Each number is 128 + 32 x the weight over its row's rms, rounded and kept within 0 to 255. Layers, rows and columns count from 0. The size above them is the row's rms in percent of the matrix's.

# layer 3 MLP up, 384x64, rms 0.323, rows 197-221, columns 0-63
size [127  86 116  92  92 110  91  85 107  99  91 107 106 113  84  99  88 114  98  97  92 107 105 132  80]
[[141 144 121  76 122 131  85 124 144 103 141 168  89 136  63  47 137 125 156 157 109 119 147  76 156 143  94 131 131 149 100 167 103  90 120  94 179 167 150 191 114 152 168 103 106  97  76 134 144 124 180 146 163 161  91 101 110 148 118  96 174 192 114 141]
 [137  69 112 157 123  91  97 135  75 167 112 173 113  81  95 157 111 122  98 172 118  98 121 173 121 100 116 133 119  98 112 143 110 100 141 144 178 235 129 116 156 129 144 112 136 180 107 129  57 167 181  98 143 131 113 137 135 176 172 128 152 111 153  81]
 [174 135 147 129 155  69 101 119 167 174 200 114  88 144 114 122 155  77 137 138  94 111 117 125 184 148 124 215 156  95  72 143 146 149 136  71 126  86 144 121 161 152 109 142 123  74 124 177 147 113 119 101  74 124  88  67 119 131 118 157 140 152 138 113]
 [108 126 146 122 130 120 116 126 116 109 140 122 159 120 133  94  33 131 115 162 112 158 153  96 140  87  89  82 100 147  84 147 174  89 142 148 196 185 141  60 105 170 152 103 189 168 138 133 100 101 122 141 109 186 176 180 132 125 117  92 133 168 121 109]
 [ 97 168 166 112 213 146 168 159 146 146 157 129  92 155  93  87 126 146 162 126 159  99  81  92 187 147 111 106 101  97  98 135 180 120 156 121 160 105 104 177 159 112 106 143 141 135  98 123 122  86 109  59 140 105  99 176 183 110 102 116  98 128 157  71]
 [112 142 119 113 106 107 175 130 161 158 121 114 128  55 114 158 124 139 139 144 142 117 152 153 156 114 165 231 135  65 141  92  71 138 122 105 117 112 173  91 123 120 130 157 105 107  54 172 139 113 111 124 130 175 104 201 160 115 129 187 147  94 150 112]
 [125  93 170 183 146 145 127  88 136 164 132  90 121 122 115 109 112 172 110 120 168 108 123 101 149 158 163  83  82  68 137 117 104 138 105  94  89 104 163 118 155 143 173 121 140 133 137 103 117 201  67 111 204  67 152  79 138 140 130 163 178  87 148 109]
 [ 88 123 176  94 108 188  91 140 135 113  89 127 120 112 137 120 133 158 179  46 169 108 150 132 131 180 133  93 116 109 133 138 169 112  81 143 149  94 163 130 155 140 169 105 135 146 122  91  93 147 148  68 198  83 112 140 189 134 140 141  87 103  79  88]
 [100 106 108 167 130 120 135 183 153  91 117 127 131 188 142  91  78 130 107 164  99 102 132 102  96 130 161 162 136 104 129 139 175 134 108 114 113  81 198 163 104 148 133 102 215 122  85 150 147 146  79 109 137 124  82  79 109 128 164  71 178  93 167 115]
 [ 96 169 157 131 170 107 171 122 213 114 165 102 137 163 109 142  47  93 146 141 125 111 136 174 174 142  88  92 103 120 126 140 141 121 111 134 191 112  88 140 127 119 143 139 140 155 149 157 133  82 114 141  82 145  94 155 118  64  99  72 167  72 156 144]
 [171 162 135 101 123  88  86 145 100 137 179 144 110 101 146  85 122 148 140  41 140 137 180 193  90 117 136 102 157  80  95 150 118  55 177  97 122 155 173 123 124 172 129  98 115  95 112 161 122 136 100 130 145 115 129 122 116 128 206  82 160 128 110 152]
 [147  75 128 143 123 190  72 103 126 137 158 106 140 125 112 144 116  99 111 119 124 119 126 161 141  92  69 104 127 107 148 112 127 147  89 161 127  95 146 147 162 154 121 124  88 105 118 146 159 101 121  76 193  97 165 107 107 145 178  36 192 142 197 171]
 [113 110 118 127 111 122 129  45 165 119 164 125 171 154 121 117  83 176 134 117  88 144 130 175 130  90 130 207  57 131 127 136 142  70 119 124 115 159 126 111 177 113 200 120 126 124  86 132 139 153 187 109 117 165  92  67 124 143 130 130 141 183 159 104]
 [120 134 166 134 136 111 112 187 164 107 148 113  91  86 144  93 142 157 201 127  94  30 140 128 163  75 131 134 145 101 135 137 124 208 124 103 170  98 102 106 138  93 120 138 139  73  99 149 120 105 127 110  94 150 123 132 136 127 216 129 160 149 142  88]
 [129 111 135 145 133  93 130 163 141  87 157 182 113 134  91 125  85 113 146 159 189 124 145  92 124 116  84 148  84 144 152 138  96 200 118 147 173 182 107 128 110 103  63  62 131 154 123 112 161 148 169  45 112 139 143 140 131 171 144 140 199 107 130 119]
 [168 125 101 133 185 178 138 101 161 160 178 148 143  97 133 105  90 148 131 139 104 154 132 113 122 148 120 180 125  86 106 142 105  84  92  84 168  36 115  57 102 142 157 149 204 106 160 186 104 119 122 168 142 101 100 120 100 124 146 128 117  93 107 138]
 [160 172 132 149 114 111 172 151 163 167 153 178 148 158  45  95  96 102 110 126 159  89  84 117 136 155 180 144 129 182 143 131 110 174 133 132 131 122 144 130 143 121  99 152  72  60 160 122  84 135 136 108 150  95 126 181  82 124 147 120 104  61 142  76]
 [169 154 164 105 173 127 139 106 154 126 152 165  95 123  95 176 183 104 128 158 120 110 123 130 157 101 112  82  34 134  98 156 117 116 134 146 186 154 147 145 154  98 109 126 114  76 153 187  84 118 133 128 105  93  94 114 177 104 152  82  95  80 185 107]
 [155 148  92  78 127  93 104 173 153 136 138 156 158  82 129 139 155 142 123 163  81 155  86 124 122  98 100 191 130  47 152 162 152 110 150 108  80  91  87 168 120  97 149 165 142 132 170 186 124 152 148  91  95 126 105 143 175  60 112  99  97 140 154 148]
 [138  73 117 136  44  86  77  95 150 136 171 164 144 145 104 114 122  70  61 164 112 131 129  97 156 119 106 129 124 167 104 101 149  93 136 133 182 128 106 179 106 116 112 128  96  63  95 145 166 114 131 152 146 132 165 151 132 138 129 211 176 147 123 151]
 [179 126 122 159 157 108 106  97 150 151  83 120 147 117 168 163 102 103 172 137 127 135 144  93  89  95 109 142  98 100 148 179 128  95 142 147 204  85  85 113 122 143 152 101  55 129 210 167 110 111 127 145 154  94 140 188 159 124 115 105 117  88 167  81]
 [161 112 134 112 127 158  96 109 103 127 163 120  87 128 178 152 120 128  89 121 150 102 141 151 110 102 150  95 120 171  80 135  85 168 150  66  86 150 163 113 197 146 133 114  94 116 124 121 131 119 104 143  91 187 156 154 184 131 208 131 140 106  59  63]
 [170 126 205 143 165 122 180 184 117  58  84 126 152 122 129  78  89 166 166 139 140  94 135 187 110 136 127 112 128  77 149 155 100 101 123 102 145 152 118 154  60 113 111  82  72 138 126 104 159 113 134 176 117 138 113 119 175 120 162  87 145 135 138  83]
 [167 161 159 109 134  90  94 134 134 141 182 126  88 149 117  98 213 119 152 156 178  86 116 114 123  95 110 152 146 142 162 105 191 127  99 176 118  86  80 102 122  85 124 173  26 163 133 160 142  98 118 115 128 141 111  93 159 113 135 146 134  95 150 106]
 [136 158  88 113 105 124  49 117 110  94 135 147 144 140 142 144 111 208 143 149 170 151 129 104 109 159  82 138 157  69 136 105 103 135 102 166 117 171 101  92 106 110  90 135 172 146 105 105 160 129  68 127 185  66 148 166 100 186 181 109 152 113 118 111]]
# layer 3 MLP down (transposed), 384x64, rms 0.109, rows 197-220, columns 0-63
size [109  82 122  80  84 110 102  91 105 111  87 100 104 117  93 101  78 112 120 102  91  91  88 136]
[[ 84 138 119 176 110 112  85 113 130  96 127  91  74 126 109 104  96 128 184 175 165 118 188 151 142 158  80 152  99 126 147 118  95 124 121 141 169 103 134 118 115 142 237 108 132 132 142  74 130 159 155 116 201 142 122 100 105 153 104  63 134 143  98 138]
 [165 175 124 143 128 121 109 152  67 121 172 102 140 142 112 159 133 156 110 150 116 136 128 121 155  84  42  95 158  95 128 113  92  78 132 138 122  66 119 129 102  92 123 144 135 227  66 133 128 160 104 115  95 159 138 153 112 179 114 139 173 177 159 110]
 [120 160 146 155 177 143  95 114 144 173 166 126 125 147  76 194 136 111 145  60  75 136 107  88 148 112  41 126 126 126  85 102 105 109 115 114 165 117 135 139 111 174  76  94 132  72 141 137 110 134 166 104 160 122 143 128 129 147 143 150 202 128 174 180]
 [115 101 191 169 123 120 131 172 149 102 112 152 131 161 133 101 147 122  95 144 112 127 106 132 137 125 144 122  32 109 113 126 126 189 166 111 156 139 111  96  26 113 153  83 161 182 101 126 120 133 118 166 145 136 170 145 145  95 128  97 211 127  94 112]
 [144 102  74 143 130 112 132 113  63 157 132 106 147 110 141  97 160 134 115 118  78 118 126 165 197 137 123 156 109 163 113 120 119  78 114  98 113 139 114 109 123 154 133 139 181 164  93 181  79 118 133 171 115 148 126 111 112 109  91 116 127 251 121 195]
 [158 157 117  96 110 140  66 151 129 135 149 151  68 111 129 136  99 137 164  67 158 100 143 111 212 165 155 168 139  39 111  75 126 118 135 115 146 185 144 130 130 112  99 132  90 132 131 129 111 132 140 122 194 167 121 128 150  99 103 117 186  85 156  90]
 [133 147 119  95 119 152 212 131 129 144 133  89  69 172 176 108 127 152  83  67 128 175 158  91 102 103 183 128 102 182 139  77 162 120 100 125 135 111 120 122 119 129 141 113 132 117 142 121 119  93 189 126 106  83 132 111  70 106 191 145 200 132 141 141]
 [ 96 138 135 172 142 165  90 122 107 127 116 155 149 135  71 134  80 150  94 107 142  92 179 107 124 155 171 142 106 121 131 145 137  71 129 109  81 205  11 143 158 128 117 159 133 145 142 117 109 179 137 160 148  99 130 180  83 116 127  96 110 161 148 139]
 [135 165 114 138  67 119 106 104 157  83  70 130 175 115 105 132  86 135 170 109 152 122 101 112 110  75 155 121 141 136 119 179  84 100 117 162 181 156 146 188 127 126 150 122 165 135 123 133 161 193 145  83 129  53  87 180  85 128 143 109 103 168 164 149]
 [ 85  97 216 125 108 107 158 138 183 146 138 158 148 150  96 131 105 117 134 143 153 145 151  90 186 137  76 136 112  77  87  90 171 155  86 132 138  77 165 134 108 142 164  84 153 114 192  89 154 134 121 122 114 138  71 159 114 147  89  68 133  96 142 135]
 [135 131 132 119 138 164 125 116 139 155 108  62 125 118 154 118 115 106 134 233 106 104  72  84 129 190 124 146 134 181 125 115  90 121  82 177 113 137  96 124  78  76 144 114 141 167 161 126 133 120 175 132 169  83 130 137 119 126  73 165  93 169 169 162]
 [105 119 136 108 139 169 122 106 166 158 133 124 171 146 155 212 171 153 116 143 111 109  88 140 140  56  81 111  67  87 174 120 166 169 117 126  94 141 111 150 180 142 105  65  79 136 131 127 187 125 125 100 116  92 137  60 132 148 165 122 139  96 109 136]
 [142 117  65  95 112 139 149 117 138 127  54 172 145 120 133 141 126  90 187 132 152 149 118  85 120 119 101 112 142  87 196 166 110 111 143 136 119 174 112  61 130 155 148 177 118 145 147  94 115  46 142 135  70 118 154 171 158 135 167 147  72  91 143 135]
 [206 181  78 126 132 148 107  78 149 196 118 137 125 147  90 152 125 117 184 160 130 171 134 102 170 150 137 122  49 107  70 145  89 133  82  92 115 102 157 147 121 115 107 140 125 142 110 141 126 157 109 158 128 136 132 154 106  59 102  90 185  98 151 125]
 [140 154 162 100 114 130  95  99 130 107 158 203 124 139  96 150  90 100 157 145 184 139 167 101 170  89  91 110 104 111 152 144 114 147 115 153 122 202 128 160  83  95  95  74 129  89 121  99 180 170 133 110 163 125 100 142  60 165 120 114 172  86 170 110]
 [111  97  99 165  89  56  84 120 124  87  71 145  92 103 165 189 133  81 103 153 112 185 113 183 134 119 112 105 140 165 132 152 118 100 126  98 139 151 149 121 123 165 110 170 111 155 152 163  88 168 135  62 158  77 134 185 117 120 157 157 107 164 126 149]
 [113 164  51 150  81 172 116 119 124 109 115 124 136 129 168 162  82 126  81  81 122 128 134 162 130 190 167 150 171  98 164 124  93 130  91 130 149 128  47 113 105 134 108 127 169 167 161 147 143  97  79  66  83 152 138 137 101 126 136 166 109 146 153 183]
 [171 137 202 110 121 187 171 107 113 131 113 140 173 184 114 147  92 122  70 107 120 132  93 133 152 129 109 144 120 152 125 101 148  96  98 133 186 156 162 179 161  88 100  77 130  77 130 128 142 146  40 118 140 152 151 114 125 115  70  76 139 130 159 107]
 [104 104  72 137 156 137 151 129  74 146 117 124  71 145 165  67  87 131 151 124 139 116 162 157 144 174 118 106 104 127 139 146 149 134  99  91 172 171 163 130  63 130 172 108 124 159  47 132  94  98 188 123 118  87 120 129  90 196 149 166 148 158 145 107]
 [ 44 140 121 122 189 125 119 138 122 117 109  86 193 117 150 144 122 108  75 133 130 141 116 118 160  99 132 131 177 131 151 109 143 103 103  60 188  81 141 125 133 163 150 121 150 113  66 131 176 191 131 150 155 100 173 135 156  66 153 134 117 130  91  76]
 [150 138 184 127 126 163 106 157 192 142 144 163 138 169  89 101 108 118 151  95 171 167 110 116 157 146  85 125  77 115 153 147 117 146 104 131 200 116 133 162 139 139 143  82  83  52 153  81  81 117  71 120 176 101 157 173  94 141 126 103  84 105 145 131]
 [173 137 134 146 126  96 157 129 121 141 134 155 153 105 183 137  98 207 119 101 115 144 104 145 149 139 137 133 144  99 103  81 120 124 131 122 108 112 123  84 121 128  97 135 144 177 106 134 128  66  53 106  28 106 157 141 154 144 135 235 106 110 139 137]
 [148 142 121  64 127 125 120 151 127 136 135  33 132  98 165 137 154 137 138  94  88 144 133  80 133 148 125 109 147  85 123 169 154  93 176  88 151  71  72 167 165 145 160 139 119 167  88  77 131 128 124 149 132 209 171  81 114 170 126 115 156 139 116 102]
 [150 136 134 106 156  76 113  64 114 147 134 111 101 150  96 122 126 127 114 118 140  35 127  80 138 161 136 139 192 152 144 127 104 159 151 139  88 181 172 106 140 135 154 152 108 154 132 145 153 129  21 140 176 105 122 148  84 134  92 179 105 112 129 171]]